{"n_layer": 19, "d_model": 96, "n_head": 3, "n_kv_head": 3, "head_dim": 32, "d_mlp": 256, "vocab_size": 8192, "activation": "squared_leaky_relu", "norm": "rmsnorm", "norm_place": "pre", "norm_eps": 1e-05, "positions": "rope", "rope_base": 10000.0, "rope_fraction": 0.25, "qk_norm": true, "attn_scale": 0.219, "bias": "none", "tie_embeddings": false, "parallel_block": false, "extras": ["some layers without attention", "local attention windows", "value residuals", "short convolutions", "an embedding shortcut", "norms scaled by depth", "capped logits"], "init": "normal", "init_std_qkv": 0.0371, "init_std_o": 0.0, "init_std_up": 0.0371, "init_std_down": 0.0, "optimizer": "muon_variant", "lr": 0.00229, "lr_mult_up": 0.838, "lr_mult_down": 0.7, "beta1": 0.93, "lr_head": 0.00605, "warmup_steps": 0, "schedule": "wsd", "decay_fraction": 0.856, "decay_shape": "linear", "final_lr_fraction": 0.0, "batch_tokens": [8192, 16384, 32768], "seq_len": 1024, "doc_mask": true, "train_tokens": 152900000, "steps": 8423, "dataset": "wikipedia_en"}
Each number is 200 + 30 x the weight over the matrix's rms, rounded and kept within 0 to 999. Layers, rows and columns count from 0.

# layer 3 attention query, 96x96, rms 0.134, rows 0-31, columns 0-95
244,183,205,158,183,201,167,200,175,196,163,215,235,191,185,206,196,200,195,222,225,143,250,212,198,188,193,195,191,193,202,192,225,166,213,158,232,206,187,212,226,233,137,220,220,195,169,204,210,194,201,188,178,222,183,201,211,150,192,171,246,173,172,214,166,161,214,198,204,210,193,215,201,225,211,213,202,266,235,158,174,156,230,218,166,220,195,201,228,249,191,177,209,194,224,197
127,192,226,175,222,174,176,190,191,198,204,227,177,179,208,208,195,185,184,208,164,251,197,217,187,230,174,180,205,195,197,214,206,185,210,195,172,191,229,219,207,226,219,191,193,191,204,204,203,202,184,217,187,233,209,222,182,162,180,200,211,177,188,212,205,194,201,182,211,219,202,210,202,211,215,196,206,190,176,208,203,185,202,203,218,226,201,204,226,156,197,206,179,236,213,217
176,204,205,249,212,220,201,226,189,160,177,182,195,211,229,158,199,237,249,227,156,175,192,197,201,199,195,205,197,214,201,187,191,132,197,130,297,180,193,236,219,210,163,199,195,186,170,203,169,224,232,189,185,167,216,249,192,173,200,205,188,240,251,219,187,142,235,188,227,211,198,154,271,172,233,182,207,237,234,166,181,178,188,229,154,244,234,245,234,173,201,190,227,226,215,282
238,190,228,269,182,174,207,213,189,174,209,171,194,185,251,199,179,199,208,236,248,202,224,254,189,145,201,209,154,188,175,201,159,191,239,253,193,195,204,198,214,272,187,219,199,175,150,225,211,173,233,244,136,242,222,233,198,181,135,167,214,226,226,202,218,195,187,216,189,144,196,250,201,204,199,230,220,225,186,190,210,118,223,156,218,204,163,184,223,227,196,258,188,185,232,196
183,231,199,194,189,178,175,183,160,203,167,161,223,178,165,196,187,175,199,194,237,202,182,249,226,220,236,185,229,192,200,202,195,182,221,192,197,226,159,232,159,218,220,229,201,164,183,201,208,229,178,202,212,204,149,169,194,208,191,211,203,186,199,203,207,186,181,201,210,182,165,197,199,204,190,179,207,170,200,185,223,210,200,199,188,195,221,155,214,166,197,212,196,229,180,223
181,194,175,241,179,201,191,245,216,223,149,178,240,177,193,190,183,203,223,183,215,154,197,180,166,182,227,195,174,204,199,219,184,161,166,178,288,197,168,232,214,210,138,193,240,203,194,196,183,199,234,240,211,194,239,224,236,156,168,187,247,229,209,204,182,180,204,192,198,201,150,168,207,209,213,214,191,218,238,198,190,175,226,190,159,221,224,211,228,236,179,195,223,169,184,224
180,208,260,271,227,183,191,218,221,168,200,175,168,178,225,169,212,181,235,232,183,252,186,223,204,181,218,216,161,192,157,176,127,121,228,212,237,211,183,212,219,238,182,195,207,175,203,161,177,179,199,189,188,148,228,258,192,166,223,191,171,279,252,220,211,136,194,173,218,190,214,155,248,168,241,201,195,181,211,241,167,171,211,218,212,214,215,250,214,190,211,186,248,196,191,249
274,276,214,211,128,235,161,215,145,200,198,180,158,254,173,169,160,197,240,185,229,209,183,155,229,225,206,216,182,189,182,203,172,253,187,192,243,178,195,188,132,206,253,242,186,223,183,184,182,278,154,251,216,211,197,236,199,123,220,208,252,199,215,185,190,199,213,185,169,181,216,233,211,246,204,164,260,151,226,228,113,181,178,239,196,193,263,154,175,207,207,125,228,213,163,204
184,222,230,185,158,210,220,227,261,238,231,203,188,220,178,205,234,192,227,158,189,250,213,222,161,188,158,213,218,189,191,169,182,226,198,188,194,190,232,224,209,235,202,236,207,215,129,197,214,207,216,185,150,230,198,183,188,217,194,202,189,186,244,181,234,184,195,242,211,147,207,214,180,151,214,215,201,211,159,204,241,204,173,206,222,230,201,252,192,190,175,212,242,187,110,215
218,271,250,164,145,235,196,219,198,215,257,240,183,185,158,238,190,173,135,211,198,200,193,175,192,188,203,191,189,229,185,234,160,182,186,207,173,190,201,180,194,253,197,237,226,204,197,194,217,207,193,192,143,220,250,194,209,171,190,143,178,202,188,222,213,162,185,190,227,157,192,153,189,194,155,200,186,234,199,229,219,162,206,220,246,147,233,244,200,170,207,150,257,206,216,166
223,212,217,197,157,214,146,210,150,164,184,210,199,161,166,194,206,211,234,137,183,219,215,225,193,257,219,204,170,190,217,197,184,240,178,253,173,158,192,181,248,245,166,175,188,168,225,227,227,174,204,179,161,156,240,177,173,184,192,203,170,89,214,166,160,187,195,184,205,200,191,198,202,183,216,214,180,255,132,216,187,222,268,191,190,193,205,139,209,233,164,277,185,191,254,185
171,198,181,224,162,198,231,231,230,185,222,210,180,219,209,173,193,153,218,204,144,201,143,159,210,178,213,235,177,209,219,209,179,236,207,194,157,214,196,186,155,123,255,172,144,198,235,197,204,176,199,236,202,230,244,233,201,231,200,156,192,235,234,174,235,187,225,186,182,183,239,195,247,162,190,191,234,170,149,221,218,175,161,141,197,222,226,189,207,157,169,217,217,214,215,154
211,205,104,206,222,218,146,191,215,147,191,187,221,163,189,203,172,181,185,229,201,176,221,179,274,164,118,224,130,177,183,181,215,185,198,212,206,181,234,128,250,248,223,232,188,232,234,215,259,146,191,191,213,194,148,206,227,216,157,242,170,223,218,249,177,166,124,185,184,233,254,246,181,174,243,166,197,159,183,201,209,173,213,191,218,196,238,175,180,171,236,122,172,189,297,217
194,175,161,186,89,179,206,172,222,198,170,146,211,171,202,210,144,233,225,156,189,197,184,209,151,200,171,163,181,219,188,233,139,171,177,201,230,240,167,257,188,224,212,203,240,199,261,215,279,273,149,216,177,205,232,186,219,229,175,196,218,171,175,200,234,230,261,238,166,194,157,145,208,207,254,166,231,207,222,230,138,181,252,204,137,210,201,253,179,266,173,269,220,193,186,203
196,245,155,210,192,178,196,272,222,212,198,142,201,135,166,239,212,198,235,227,250,214,165,202,196,211,178,149,208,208,175,237,182,184,153,191,226,213,189,201,176,178,203,238,189,240,184,186,166,209,190,131,202,206,170,221,168,228,172,224,182,286,189,203,158,159,199,192,215,166,202,148,214,163,191,199,197,176,174,191,155,227,188,194,224,229,152,211,202,145,200,155,187,175,204,196
151,208,211,222,149,183,201,188,199,221,168,204,213,169,259,165,196,222,193,147,185,202,191,221,167,206,188,219,161,230,224,182,186,195,231,160,170,191,179,241,167,241,206,225,183,226,226,211,170,171,163,190,229,229,163,211,190,182,206,241,201,183,232,203,280,208,226,171,234,223,222,222,206,162,178,205,211,175,175,215,192,195,199,191,227,182,177,193,192,221,224,216,200,199,187,161
199,221,202,244,225,119,180,185,171,253,244,170,199,204,213,258,241,167,138,223,233,161,211,127,223,177,250,226,168,215,250,231,133,284,139,213,256,225,226,212,179,171,217,185,266,176,204,224,190,223,203,233,157,205,208,235,211,222,211,141,163,192,191,249,167,229,154,166,194,145,180,234,176,218,211,247,185,167,250,166,217,224,223,199,213,190,252,194,221,186,225,273,184,204,241,201
150,200,206,164,242,195,203,162,201,205,197,165,149,175,207,271,172,212,246,216,244,209,218,189,226,248,209,136,180,160,181,203,144,204,201,230,196,232,172,240,200,272,165,175,203,189,180,205,260,186,261,193,205,210,187,184,208,180,230,220,171,202,202,254,171,187,224,235,217,242,180,185,234,187,268,204,220,214,196,213,139,207,233,228,249,246,199,174,180,174,212,220,215,174,234,234
205,222,242,133,201,147,239,212,214,200,288,212,91,199,192,252,244,140,258,172,215,315,231,232,216,207,192,233,198,192,194,228,128,117,259,207,210,230,209,189,243,178,160,215,200,187,234,239,240,195,165,233,235,183,194,197,171,174,221,158,230,167,210,173,205,198,211,223,190,179,183,178,222,161,194,240,179,188,161,261,181,250,175,132,174,227,197,217,241,159,216,274,241,203,207,176
226,203,190,156,210,223,161,214,216,170,223,227,148,231,133,205,222,207,196,225,214,160,211,204,238,222,206,196,217,229,217,164,240,189,204,178,169,161,204,148,210,148,248,202,223,230,140,249,225,245,154,203,191,219,215,212,221,205,225,250,171,202,218,213,210,170,187,253,219,242,230,246,247,163,185,114,219,212,244,216,200,239,216,187,180,226,134,241,136,192,207,152,200,210,237,187
235,176,144,193,222,216,258,194,209,166,215,218,167,236,232,136,216,203,225,241,198,191,207,184,167,202,154,217,210,184,266,225,211,229,167,192,194,173,182,233,176,202,171,235,217,181,173,248,184,187,178,174,217,215,212,173,255,187,205,224,207,144,179,249,195,188,209,176,239,254,217,139,178,171,167,193,237,185,203,167,262,178,265,210,150,209,224,180,250,183,227,154,220,207,290,189
195,217,178,196,160,191,177,154,184,215,153,211,254,161,202,256,181,206,203,170,235,169,170,221,205,190,145,183,193,183,209,156,259,219,178,221,168,256,196,166,218,134,215,223,158,221,189,164,203,201,247,237,250,190,182,249,212,199,195,175,212,237,219,199,234,253,165,141,201,229,184,191,155,212,197,206,184,192,184,153,209,206,167,177,188,213,199,241,193,192,256,224,212,196,226,218
208,222,212,167,225,154,166,203,181,173,140,187,233,194,221,158,212,179,232,295,188,191,232,190,207,214,249,230,209,229,219,193,186,185,207,221,233,194,228,241,176,240,193,221,225,196,232,212,208,201,206,193,172,175,273,150,187,211,164,211,230,168,228,172,145,224,180,197,222,179,198,232,206,173,180,232,177,120,198,246,257,228,158,256,200,237,185,223,143,217,235,183,146,189,212,168
199,148,171,219,226,208,203,209,195,193,113,170,228,210,213,183,266,247,197,249,229,190,197,145,241,192,230,225,192,256,240,147,226,173,227,228,204,170,176,142,146,183,160,237,206,194,167,163,212,201,181,227,164,193,184,211,220,202,174,245,206,176,186,211,160,172,189,179,240,173,163,173,187,220,239,150,205,230,227,222,181,183,148,228,212,213,212,179,205,211,243,205,162,196,197,223
201,243,218,195,159,239,243,193,164,170,213,152,228,245,206,193,218,192,222,200,187,238,181,206,220,218,245,236,182,215,231,190,166,205,169,206,181,198,179,208,174,131,175,141,234,222,169,182,236,193,214,229,180,198,147,164,193,182,226,137,180,200,165,197,194,188,257,220,236,199,191,180,197,187,158,215,198,240,177,220,186,202,239,140,194,155,193,178,231,179,229,158,201,188,164,176
226,196,232,177,192,236,228,203,212,201,263,212,155,194,226,177,208,173,201,249,199,152,146,221,216,240,205,152,179,222,204,184,194,211,197,185,200,217,213,180,208,230,187,168,182,210,228,174,139,216,186,164,210,162,144,252,147,183,191,220,152,186,192,187,214,235,145,204,206,157,163,230,225,197,190,232,176,192,229,227,215,216,202,231,168,212,191,172,203,201,215,287,190,208,215,199
165,190,238,219,208,193,171,188,172,208,189,201,138,243,180,231,175,190,234,244,237,206,157,189,205,263,159,201,172,256,190,214,198,177,217,247,175,218,204,226,268,236,231,182,220,157,204,185,159,185,204,199,210,206,233,206,177,190,241,141,195,266,180,174,217,196,238,179,227,213,230,203,193,238,231,198,189,225,181,200,193,218,148,230,254,223,220,211,242,175,200,178,189,184,202,250
230,194,184,253,234,163,218,251,222,225,215,142,192,200,201,244,212,164,222,183,206,174,196,196,227,233,164,161,184,231,214,172,194,136,207,212,131,173,181,208,199,245,192,182,251,244,266,204,215,150,216,263,212,191,255,156,211,170,256,280,223,192,167,228,226,220,221,205,188,192,203,240,202,178,193,219,179,176,228,248,192,184,184,184,187,166,179,190,208,202,178,249,223,224,235,158
206,219,143,195,197,234,153,238,211,216,203,188,137,121,241,171,238,204,189,240,200,258,244,259,199,218,246,243,224,205,244,173,211,156,166,256,199,224,215,184,189,193,224,185,193,217,243,224,212,226,175,224,179,216,151,204,183,195,203,213,218,190,182,227,204,225,220,222,193,197,191,212,214,216,205,210,211,205,164,215,224,213,172,209,235,221,179,225,243,154,185,122,203,195,226,225
202,268,230,233,115,142,243,205,209,211,142,171,190,210,202,267,201,129,191,134,236,209,194,213,239,231,277,199,197,196,212,198,177,215,227,213,171,199,193,263,206,176,140,205,202,218,174,248,218,213,200,191,181,133,264,157,161,158,181,160,160,204,153,184,199,218,246,126,239,190,181,188,196,193,182,200,211,168,253,207,153,243,227,231,223,223,237,192,165,171,182,154,153,157,175,179
167,198,214,213,165,212,198,196,154,195,229,199,148,204,193,232,166,158,209,218,223,214,216,182,196,196,243,170,227,253,210,155,204,184,207,199,201,129,199,198,163,161,247,210,227,143,232,198,186,217,241,243,175,161,243,201,204,222,217,199,154,231,199,212,195,217,188,195,223,171,186,192,192,210,211,230,192,243,171,234,193,209,165,197,208,227,224,224,178,208,278,244,153,193,214,166
135,275,188,176,255,190,166,151,217,198,178,204,139,157,186,242,246,220,167,162,182,274,181,219,222,179,191,163,213,200,178,144,157,143,204,194,161,176,200,204,251,209,196,185,172,212,204,201,140,243,192,213,225,209,171,182,137,176,241,200,237,208,190,240,222,183,218,237,181,134,223,180,210,188,165,243,219,137,114,274,185,253,162,159,255,217,225,169,228,156,139,145,135,206,211,176
# layer 3 attention key, 96x96, rms 0.136, rows 0-31, columns 0-95
210,205,211,214,184,173,218,171,197,227,166,205,256,226,164,223,180,163,200,184,224,177,200,226,197,208,213,205,216,196,238,157,195,181,196,160,213,238,207,211,199,220,174,215,184,186,187,220,215,204,196,206,204,207,249,162,198,172,200,231,219,175,189,205,218,210,198,216,220,226,169,211,222,199,182,199,202,202,207,189,172,246,223,154,155,221,204,205,208,209,182,218,222,210,211,201
223,193,189,184,207,247,188,200,211,232,216,191,217,220,177,175,180,196,197,202,165,198,204,190,176,236,205,184,190,165,179,221,210,219,170,197,229,193,203,199,207,191,174,239,190,234,184,184,203,162,186,193,178,204,203,225,242,158,182,207,241,157,185,203,192,204,177,199,182,182,240,174,217,225,194,191,211,241,217,195,202,203,162,203,174,186,195,238,175,238,196,219,187,177,184,150
220,224,139,223,193,215,227,267,168,223,181,195,204,206,199,118,171,203,215,204,177,77,212,230,274,217,203,245,207,220,241,239,188,198,185,179,251,185,255,224,151,237,260,118,165,208,199,284,199,253,208,134,179,247,169,256,191,244,165,160,207,175,250,215,135,127,165,279,158,260,253,202,169,166,224,184,195,158,235,147,212,174,230,170,162,240,277,265,229,168,186,177,219,280,219,208
138,199,194,241,204,267,219,199,177,181,223,204,222,254,254,180,185,146,187,231,204,166,225,290,197,174,255,214,191,147,237,148,172,198,215,177,137,213,221,191,225,200,164,252,134,194,229,205,205,184,218,174,238,199,242,201,205,225,177,203,208,156,212,216,208,192,187,186,187,150,230,163,211,225,208,204,277,238,206,180,214,172,147,209,202,159,195,201,220,224,173,227,157,207,211,196
192,203,215,235,204,179,194,171,204,193,155,154,215,205,191,218,189,198,184,200,197,180,187,174,214,205,263,201,222,209,192,196,235,173,182,174,209,169,171,210,232,218,169,217,219,216,196,195,222,220,190,228,192,234,206,175,201,203,200,201,267,195,211,193,188,177,202,229,217,215,178,165,229,206,223,195,184,216,174,159,194,180,198,215,187,211,204,206,214,204,201,197,208,209,180,259
160,216,213,219,218,187,202,214,149,236,163,194,236,216,188,169,157,200,203,207,183,158,220,218,232,253,225,225,187,226,216,239,200,161,178,140,213,163,199,214,236,212,169,234,187,162,186,183,208,220,202,170,197,232,211,210,177,216,137,219,189,208,221,223,125,163,200,301,201,225,210,206,227,181,232,218,236,192,233,204,169,212,252,160,191,196,199,224,201,235,205,193,226,232,198,172
275,174,249,126,184,190,172,170,250,166,265,213,155,213,195,252,199,192,215,183,190,263,190,200,202,181,150,176,203,201,218,209,232,203,252,211,163,202,162,182,178,186,241,221,224,198,165,191,175,188,149,185,210,163,166,174,255,178,171,182,202,216,155,173,194,242,213,178,194,178,202,191,189,185,233,232,237,194,167,185,209,180,175,234,218,245,212,171,210,177,188,230,250,186,240,213
238,193,197,262,235,176,150,217,226,185,163,159,192,136,188,171,178,183,198,227,227,250,220,238,168,211,194,214,254,207,206,250,186,186,243,160,205,160,221,229,223,220,249,195,180,160,226,190,187,222,206,221,189,190,178,254,222,173,223,268,268,198,219,230,182,215,196,198,179,200,227,220,222,195,185,201,204,189,216,226,186,178,269,186,132,179,196,194,237,176,231,199,222,268,111,201
159,222,164,191,205,209,274,190,220,260,270,191,222,202,217,217,234,189,248,198,231,193,177,143,165,213,148,183,212,207,238,144,211,244,198,251,217,184,215,233,162,172,201,198,256,195,206,203,184,223,241,179,212,213,199,208,180,195,167,161,184,126,193,207,209,191,196,216,190,277,236,190,178,179,180,247,220,184,155,216,258,201,156,220,179,184,206,179,188,199,209,237,202,200,203,273
216,193,172,215,164,165,208,161,176,211,141,200,170,201,223,267,195,188,223,141,211,228,196,206,184,146,158,195,208,204,222,185,233,220,222,237,201,297,204,195,178,184,158,206,251,209,216,181,234,207,211,207,203,181,220,163,294,209,141,171,224,186,229,225,230,230,169,155,200,186,145,161,186,142,193,210,173,219,192,193,229,158,244,204,224,181,215,174,202,203,188,185,260,235,199,187
197,222,214,197,195,183,202,185,155,196,178,195,212,155,133,231,192,207,192,138,222,223,203,214,174,177,198,170,219,207,179,196,219,255,178,245,213,201,232,205,188,232,183,202,211,191,222,249,168,196,185,183,178,205,245,185,182,167,168,226,202,191,263,240,184,168,125,126,198,138,194,165,204,188,252,146,171,229,152,225,161,227,278,204,186,199,190,119,207,177,199,246,192,252,230,220
164,228,208,209,170,271,246,205,245,205,246,221,159,212,214,218,216,210,216,202,202,194,168,197,203,168,234,164,197,246,190,190,199,194,191,256,180,216,185,212,154,228,238,202,208,191,230,251,225,215,213,249,205,215,193,165,235,228,165,151,198,221,228,191,214,166,199,178,147,156,224,223,166,209,124,234,212,179,171,205,178,183,201,190,168,223,239,160,213,197,215,198,245,252,181,158
190,192,236,209,226,198,222,169,201,159,243,232,150,146,161,168,177,168,221,223,242,192,202,185,190,169,174,156,238,242,195,178,161,173,146,175,167,202,193,227,231,209,182,181,167,207,179,243,160,84,196,172,200,191,194,205,279,174,166,268,191,227,174,189,229,189,229,211,149,180,185,215,277,171,210,144,196,176,173,259,206,160,189,198,194,160,237,249,174,156,208,209,208,220,195,156
200,200,175,179,179,132,165,193,179,232,178,182,249,169,200,198,208,233,210,259,188,186,179,237,154,214,204,230,219,196,208,209,142,196,170,240,260,215,212,210,133,157,160,160,200,161,224,205,233,195,249,217,187,182,260,191,160,168,249,217,183,225,228,242,208,175,190,187,180,158,221,177,148,114,215,184,289,183,210,255,190,234,199,215,146,180,200,186,224,195,218,221,161,154,173,224
236,255,191,211,184,194,190,203,243,200,221,162,156,169,177,198,192,212,217,212,283,230,223,167,225,222,195,204,147,204,146,218,199,240,237,163,200,217,263,204,183,234,227,186,195,233,175,163,198,232,229,142,225,204,191,138,229,250,242,181,212,180,160,239,169,171,227,131,207,194,209,207,190,171,254,192,212,171,233,185,237,208,183,125,196,216,234,195,182,191,220,227,260,262,201,190
132,262,175,161,156,170,200,163,183,238,187,175,199,237,210,224,149,158,237,160,242,201,168,223,187,194,141,214,152,215,195,228,214,207,192,240,205,204,202,202,190,189,216,203,182,184,217,169,206,178,185,222,211,181,193,173,224,246,174,211,169,175,229,246,218,192,214,179,170,188,222,240,175,177,198,194,260,204,201,193,197,158,228,214,200,252,197,162,228,214,223,207,189,271,205,212
203,187,243,179,205,217,132,192,204,267,167,194,180,253,185,223,203,167,173,180,235,195,193,179,188,140,206,155,258,188,192,147,211,187,171,167,216,201,177,261,202,170,209,239,208,142,161,158,224,197,249,199,173,251,181,189,207,224,213,183,172,202,220,197,192,215,247,243,223,183,203,220,175,280,153,175,221,199,249,242,170,234,258,172,218,238,226,188,188,208,204,189,219,197,208,189
227,183,177,184,211,206,232,132,206,207,240,173,222,170,181,285,213,186,261,173,231,260,183,195,217,176,208,202,272,197,194,238,168,217,192,237,178,197,227,248,216,241,216,189,233,201,205,152,223,157,154,177,132,244,231,174,221,151,242,153,188,210,189,215,192,218,178,190,194,213,155,272,170,164,215,186,256,172,227,121,186,210,254,197,185,204,214,141,277,186,189,249,240,257,223,177
258,229,194,200,215,215,263,201,228,214,210,207,224,226,172,219,251,287,206,204,265,207,202,193,204,162,154,237,186,181,231,232,230,186,229,188,183,181,165,147,197,172,180,206,200,216,182,270,216,183,191,200,219,213,223,187,217,142,192,171,212,195,191,177,142,208,175,209,195,265,199,188,142,179,216,223,226,178,196,209,206,202,206,230,175,224,187,135,227,200,182,274,226,219,198,180
199,207,222,229,240,215,192,179,176,156,246,199,177,191,234,207,229,222,163,213,201,219,189,176,197,224,165,175,232,200,179,198,220,157,164,218,148,151,248,168,218,177,230,183,213,192,161,232,150,155,169,246,214,236,241,177,193,263,187,226,172,186,177,237,204,242,211,206,188,217,224,262,209,206,195,212,183,203,227,201,232,174,229,206,178,191,213,222,189,201,181,220,182,194,236,119
218,174,207,209,220,222,184,173,196,178,178,287,187,193,183,163,245,188,187,210,160,159,162,276,199,208,221,194,191,217,246,179,223,239,178,201,191,170,189,259,261,221,191,215,203,226,135,191,214,228,215,158,216,225,187,184,233,229,192,227,189,168,171,239,189,187,220,234,213,181,170,207,185,225,244,202,205,231,205,199,172,152,268,202,133,219,202,226,216,234,179,220,190,144,160,164
202,195,187,195,182,171,178,218,223,240,199,148,166,225,211,236,202,180,163,218,185,162,240,203,172,213,216,214,206,258,227,156,230,193,218,182,215,259,170,192,191,194,225,233,195,241,208,207,152,209,262,253,180,156,247,186,197,165,241,172,163,238,172,188,164,228,288,191,228,222,228,196,266,193,171,163,183,226,181,200,150,192,188,180,254,164,180,210,234,180,266,219,212,221,172,186
203,178,236,262,193,217,231,216,195,167,164,209,214,225,196,188,181,164,183,273,256,213,166,208,236,178,206,239,213,196,123,211,195,194,199,219,191,160,218,192,218,171,165,141,156,229,241,210,213,168,216,176,151,211,235,233,165,227,215,207,116,177,190,213,170,193,179,198,185,170,207,213,201,184,226,210,191,185,212,233,210,203,210,233,169,178,216,238,133,224,248,207,181,239,187,191
212,224,152,212,205,178,222,163,239,216,151,203,175,183,254,190,218,185,147,156,267,238,206,233,266,217,217,148,214,224,216,228,209,204,223,204,192,164,191,189,216,207,222,194,181,218,191,175,209,215,188,223,169,234,188,178,249,205,194,206,131,190,168,176,193,225,162,199,225,241,182,210,182,184,162,195,178,174,147,174,151,180,248,162,235,201,235,186,226,169,142,227,193,288,232,240
190,238,194,207,182,168,251,180,192,194,218,195,216,184,208,230,191,211,227,189,192,178,180,247,210,173,228,174,194,214,215,130,236,231,278,211,228,187,235,211,194,207,201,227,249,243,199,168,192,204,169,206,220,193,193,120,225,260,220,203,184,208,250,203,173,189,179,194,230,202,203,253,237,259,196,228,188,208,203,223,203,141,225,192,158,253,205,189,226,169,213,218,179,221,173,171
204,201,124,159,197,234,189,181,202,208,206,190,210,249,166,151,186,220,259,151,169,229,171,160,193,218,211,241,180,174,218,153,192,191,208,196,180,214,176,191,203,166,202,162,203,182,226,200,197,186,200,221,211,209,165,220,212,160,155,196,220,207,188,207,263,138,145,168,179,159,195,229,181,218,163,168,217,225,161,170,194,223,192,238,174,165,196,191,181,193,192,209,173,171,241,190
177,128,155,176,189,158,229,198,209,175,181,184,178,189,204,227,199,254,218,206,231,172,208,197,190,231,190,242,209,223,213,241,168,229,229,260,171,264,199,199,169,190,231,223,196,224,260,217,190,172,164,172,194,255,178,153,219,253,217,183,247,261,195,223,222,210,200,257,180,209,255,210,158,244,194,226,230,172,222,156,236,227,199,211,206,196,201,173,220,184,186,222,254,238,187,147
255,183,212,179,215,168,144,210,167,217,234,165,211,270,246,254,207,199,214,209,172,187,214,197,182,199,216,152,190,169,199,191,145,182,202,160,175,130,206,129,239,199,213,196,182,236,188,173,201,169,248,223,203,201,219,224,211,207,221,191,201,259,169,205,183,142,184,176,191,176,204,202,158,184,232,227,201,258,212,234,152,267,195,212,177,159,182,246,167,138,182,183,229,190,233,181
199,211,206,244,186,201,198,263,245,245,243,259,165,192,206,110,162,186,213,250,192,244,220,218,216,184,218,224,174,207,223,225,256,210,190,169,200,167,211,232,199,211,209,228,183,244,200,151,188,225,169,187,175,151,229,201,192,203,201,241,232,242,230,218,195,218,187,242,189,212,217,230,227,202,240,186,247,184,185,175,205,108,189,170,209,201,204,243,185,187,151,204,187,204,186,170
230,221,199,187,209,235,193,161,216,220,200,216,234,230,195,167,172,166,213,210,184,202,223,201,235,210,168,159,205,188,254,213,168,222,203,196,174,186,205,247,238,219,179,138,199,208,176,196,199,177,232,215,270,205,184,231,163,242,246,151,191,165,215,196,209,191,264,194,217,216,186,130,243,197,148,208,152,201,219,171,191,159,238,155,190,214,196,179,186,224,217,185,200,186,175,181
228,85,156,215,179,162,208,237,212,172,230,186,205,234,187,184,160,171,206,194,170,196,214,191,215,180,199,143,217,178,232,199,201,191,167,184,181,178,190,216,209,159,250,218,182,201,207,225,190,217,192,223,243,182,234,190,212,226,200,207,159,231,192,156,185,191,160,192,266,236,198,206,181,235,219,175,221,199,154,192,213,229,158,177,202,233,168,228,143,224,175,194,191,203,200,203
244,200,189,170,200,177,177,219,242,165,223,194,174,155,199,161,210,196,189,188,190,206,197,203,191,188,153,196,141,286,130,249,191,218,233,190,195,202,217,175,255,235,217,173,178,195,175,190,180,238,164,203,189,235,195,178,234,250,178,236,201,214,159,191,205,232,224,242,194,166,220,212,152,139,210,199,184,128,170,144,241,186,204,144,226,215,227,213,224,162,180,202,218,240,236,238
# layer 3 attention value, 96x96, rms 0.16, rows 0-4, columns 0-95
214,170,176,219,219,218,195,201,168,221,156,215,202,186,211,207,183,231,194,212,210,164,251,216,259,246,225,199,202,178,168,230,198,192,204,197,136,273,202,210,196,236,171,226,239,171,203,209,234,209,173,177,167,218,246,198,225,192,178,170,209,182,213,172,202,186,230,236,226,195,180,207,173,220,189,189,163,212,181,179,143,235,244,224,214,189,196,194,239,190,237,181,179,218,210,206
191,198,247,210,187,200,248,188,192,203,189,202,206,209,170,204,229,232,172,244,174,205,166,252,218,138,218,204,181,208,216,206,183,231,170,142,196,239,166,177,192,145,183,195,206,230,222,154,155,220,163,251,243,181,174,214,228,185,215,192,136,172,169,248,218,178,201,214,187,251,158,168,190,188,200,229,220,170,163,182,203,186,208,202,174,232,159,200,210,173,197,261,236,178,214,213
194,146,172,170,168,199,178,193,157,221,171,210,164,253,244,220,165,210,196,164,183,211,147,201,154,220,212,157,202,219,198,219,229,226,162,228,215,203,228,175,229,216,180,200,202,212,223,182,177,181,233,222,253,226,196,186,247,203,214,200,169,150,177,222,195,255,186,195,197,239,140,213,207,210,178,186,176,156,148,177,144,229,197,217,219,197,220,220,139,202,239,187,176,162,189,230
191,191,192,152,197,197,142,194,192,206,159,175,235,254,207,192,199,254,215,183,200,213,234,201,178,219,189,252,192,221,236,225,230,175,188,233,178,163,217,178,184,171,162,185,217,197,218,206,204,284,222,209,185,179,197,231,206,240,236,176,186,207,178,140,226,168,205,226,201,151,168,211,183,230,190,171,238,211,145,199,213,192,183,189,200,223,180,211,189,213,296,192,208,225,127,202
222,169,208,238,185,185,221,185,191,159,230,191,201,248,210,193,185,164,222,186,227,205,168,227,213,170,215,214,171,184,210,205,213,183,179,190,191,206,188,188,211,155,228,202,201,197,186,218,231,203,248,262,202,234,194,208,199,139,213,229,142,207,228,197,191,175,229,200,190,161,182,220,190,217,221,176,181,173,160,197,199,200,184,222,176,185,226,202,152,181,244,218,209,202,163,178
# layer 3 attention output (transposed), 96x96, rms 0.127, rows 0-3, columns 0-95
195,223,257,209,191,226,208,173,151,200,169,196,235,204,243,232,209,175,225,218,233,232,180,207,174,177,199,204,165,239,193,227,218,186,188,176,191,196,177,203,211,187,174,182,234,162,224,166,198,226,217,236,243,226,225,223,221,211,194,166,243,187,210,191,206,192,216,168,162,214,215,247,227,177,219,209,193,183,199,210,216,210,190,171,191,139,155,272,159,207,209,210,194,183,180,180
186,186,218,222,192,216,148,187,221,182,238,140,198,193,194,194,183,209,196,192,204,186,183,198,144,139,230,167,229,189,209,195,244,206,198,222,184,211,242,173,197,242,186,228,217,207,228,167,187,227,168,187,169,188,192,191,164,175,196,203,196,196,223,187,190,200,211,178,203,183,212,261,157,230,149,166,196,210,270,204,191,214,179,208,238,164,230,179,235,192,199,252,221,228,175,200
202,205,162,174,228,207,205,212,188,235,229,192,185,209,190,183,166,188,179,207,190,190,207,204,228,150,203,209,172,163,172,187,209,225,174,188,146,203,165,170,222,154,206,213,209,187,200,200,184,216,170,219,179,219,253,191,232,219,203,145,219,227,235,225,201,214,191,228,216,173,230,192,204,180,216,208,205,207,182,180,151,167,213,155,169,222,196,192,170,190,171,207,202,174,197,201
184,203,201,209,190,194,280,226,194,228,161,206,204,166,196,168,192,203,189,208,184,168,207,173,240,200,218,203,178,205,199,183,199,242,203,202,229,195,204,176,187,227,205,186,197,199,171,239,234,197,176,194,203,220,156,190,189,229,190,234,198,211,204,260,201,196,207,186,181,168,216,211,162,180,230,240,202,127,210,264,185,237,220,187,215,208,204,220,150,190,198,182,185,165,218,184